config = dict(
    n_layer=13,
    d_model=64,
    n_head=2,
    n_kv_head=2,
    head_dim=32,
    d_mlp=256,
    vocab_size=512,
    activation='gelu',
    norm='rmsnorm',
    norm_place='pre',
    norm_eps=1e-05,
    positions='rope',
    rope_base=1020.0,
    rope_fraction=0.25,
    qk_norm=True,
    attn_scale=0.293,
    bias='none',
    tie_embeddings='early',
    parallel_block=False,
    extras=['some layers without attention', 'local attention windows', 'shifted keys', 'a norm on each head', 'value embeddings', 'skips across layers'],
    init='uniform',
    init_std_qkv=0.0678,
    init_std_o=0.0678,
    init_std_up=0.0678,
    init_std_down=0.0,
    optimizer='laprop',
    lr=0.00334,
    beta1=0.9,
    beta2=0.99,
    weight_decay=0.035,
    lr_head=0.00775,
    warmup_steps=202,
    schedule='wsd',
    decay_fraction=0.434,
    decay_shape='linear',
    final_lr_fraction=0.0,
    batch_tokens=[8192, 16384],
    seq_len=512,
    doc_mask=True,
    z_loss=1e-05,
    train_tokens=116600000,
    steps=9587,
    dataset='wikipedia_en',
)
Each number is 500 + 40 x the weight over its row's rms, rounded and kept within 0 to 999. Layers, rows and columns count from 0. Numbers have three digits each. The size before them is the row's rms in percent of the matrix's.

# up: layer 2 MLP up, 256x64, rms 0.247, rows 171-190, columns 0-63
# down: layer 2 MLP down (transposed), 256x64, rms 0.245, rows 171-190, columns 0-63
up171 101:507541443495513503451471508490565494526448486454502478499462523440520533515573477488495472524415439531446463444603564524490501454502391505503459484482497529504464443457547447488506494486467436
down171 100:487529434472506420500489449492469498454550465534502537508487513564539515569563554444523540520490492481467447480425526461446491510534557548440504485547444494442493480510427504471559436431494509
up172 106:499545459521573513510479566494559515531495516452522503563540473503472502502504514523513541493491554485537570487459494495496526492492495461576439436560547452518526557501391561438530513436501422
down172 105:588496467479447513542442473539411559568513479557444501542531455431508462489545512503429515482420534503449525517508468503509494437499581483514501565511432481477478507485516436461492472492505507
up173 104:453493436511560541505469541497568537562504568557559472512490456461591458435507418505490532475494530506514457489511401475417514503483476513559534513513533490539517483556550458485507538506514493
down173 098:524529507490580430568466536465528483553481423515472555472528468452516504531482475535497518479511490444538463487488516565553502506444480463555402507484461547544574518567498451449489546493550517
up174 103:447507466454497505531476542530554546486542509556584565583469534481479480470532493471469591494531533495499510504536476494525472390536525494546519456516485514533529528439514451510435500460419452
down174 107:442528473527473621481571448524521520519436525433476498467490507555472523473524468562513556525485485488495482550513487456494523547480536492498406494508559564501445509492447466497580461490446529
up175 096:483500506495464481526482544504525515460481589411551550477494435427584508550509525459510513534472547480478556555517537500501580524496424496414468487516499420523474538489441534504525482519496537
down175 095:485495570449440431424552453556501461512556488490486467531517502513529428522538572472475533504538475430484495498469527596580470522493488555452464479487507507465494514556529484430516549458522488
up176 113:509495517493534517454393479513549546518478555528548459504477483510474504452522397508502504548527535492525479526476400502529488407538456475511442540493474455496495454436440557498485496426469495
down176 122:552549499540490500500492589559500470413578511464465444533473471474515519467541513485478497484489459505501507447486489446484545493449544443534546519489513397520504587449519484422464505469561487
up177 098:461440447465518566469453560440544496545487546486523440520445480528504572484462539516430568503546539489465518469476471476489599507545508546496467469491521500558461526433449513531517510486451443
down177 101:583475520501484490518509524555548540450460483484559582519572469527462530423531485537568489510461530539501516496526555493586437487496455521550510496459445537452465530444499525515576520465526460
up178 097:483514464486551560495420506564530541509480471515509600502518487561501497521533470454441415497453453489526498483466540475427534504567491523393452531494465480498479520525449555494465552529480472
down178 090:497445507538522429462551469521496475539512569518441466499521575494472452511463505530463475513517529419461526506523456532530514416456495519604501555467473445527498447497480496589523531448451505
up179 102:482507497552497494467508552567490561511546534517514536518567552474487513490565581480536497394506447460448452501561472514478526482521449499465541431538537451513527535497438584465505517495442500
down179 107:475522476531523508519501480498507482477492560527405450478514469514501492509549456532459487547494502512501546487461498444372464532472443446499560426527474470519524547469488544519516462469626473
up180 094:490505463529597478532408543526528497473452514526492519571534477509445519451579520474442532487524492473481430493529543527481407517570518559503435480551500443540546470514516503481458515473456494
down180 106:498503476529471525512502536432524467500529498502489504528511554548484440561499505471542462497510536470484453566428561446500595513447427558500478540469550578536587530469470472509561516519449492
up181 107:486516477529494527476410530478501497495543576520475442594491513454557507493578487428457495505477521476472496467518514491488532413489509560513511496485531414558478397505496492520445497477441547
down181 108:513506508494446461494533583517542547468520514544519529532488459501536437514451542521492555496476543538540473511507566509471485372440566456488503509409436495548550462515505526505491533520557540
up182 109:440573525447459494538441526472558571526449496412501580498529436553493528465533515516490479528504488465439517510554453468444482495488484496451546518596485496516476429510470477457461503539479469
down182 120:517484507525542534455510550531518498523501537469452453463450569521492523489498508435462513598471487505490407445397498427475505511519584443546491473495450464556570518494476462485515461483486498
up183 090:485555475554597477484422556536558520514471491575528527487434493507482512492486470471549454422546544567501512473527501529497520517468471530521509528517488522564577509587463495502495569489567505
down183 091:569428525444467542535524472515520444455511477485492486503532574521503502548423551563520498513515496542476477550525495489475544493538493413480541496459463560449428444525512493531534480433566564
up184 107:518446487584528504464509512473522496538474516543513453525504481503548563407516445456498448555510509384410537454544453510472425475505537512522493478546486474528509511460505484458542515502489420
down184 114:542431443475507490489482498452478505517540558562456467485550540481560548442523462466569509521531490498458549521467484505500446528551571485504434545493477524553510485538461542456566483560521403
up185 100:412449464585577463503449502476547556526506507535452453564517441504525518454495458503507492489464472520467490481574449491510531445525490550398547478493516526466500515508431502544464526524558519
down185 099:575518455452505489485519508466496441431488524570532534528531518566486416543541517492541475486517560463456432458531538476507494508489496510486494514443499580459595475477548480489536461572431500
up186 109:409478483502478593498455439525541555484501500403547444595443498499509575498452529490463556519458535497537510497525474539473492469578496467472472515479450479494486523487486565479465494471538464
down186 108:557519436526460489468549555512529471471482461514445538466504515510419459571602505524488523488468476531532479452421513505526476482520451518442549524500484506465554540440562477540478517467572559
up187 092:405517522520539469466470459522493527511523508495481564618490532461492494424524439499497464508474565531519450514488508462487540446483411504454436514457577444496509584462528501483507498490530503
down187 085:486489506470504483523531478509462516492539479451526503376561464476525496512525518538514523457538471462429471488428454514460510507563557532594507525491561516496573432514563494500486481485585451
up188 101:497540490486503494513442536624522519512436497522544548443454504468526532497531477440447456497492488448476514445531512491483472534592443568423541513498508525490505515415477475508472571469455499
down188 097:525509512515486511500508548452432517553488575442534509466570499535472443458530545534515565460531537514512519499552513404518478437503484523497517534518418498576403535535540529486521511499558459
up189 102:494511460550527438515423557483502608521530511472513431471435549495555538518567508560438462438524544564470506484548495501497475495511489495482541503505579469548513455447456490517478488454513551
down189 093:527469463517482531529429485510538492480500435493460419519529432480523466545529474500503517505510540454520506409408531463528498467518416501514497436528581438448527452477491480586535492514501462
up190 094:493430475537480529506408481504535603473462472509480475480519503506506537525480429505431440505454578466521511557496418469522488525472508536489447479544506480492505525436494441509445483500450406
down190 089:485495567462532459497548476438522476506516519550524468611479457494469498498492536553468489501489405429542519503545560527587543442541503417498475509508447532528495517524503544524521441552485501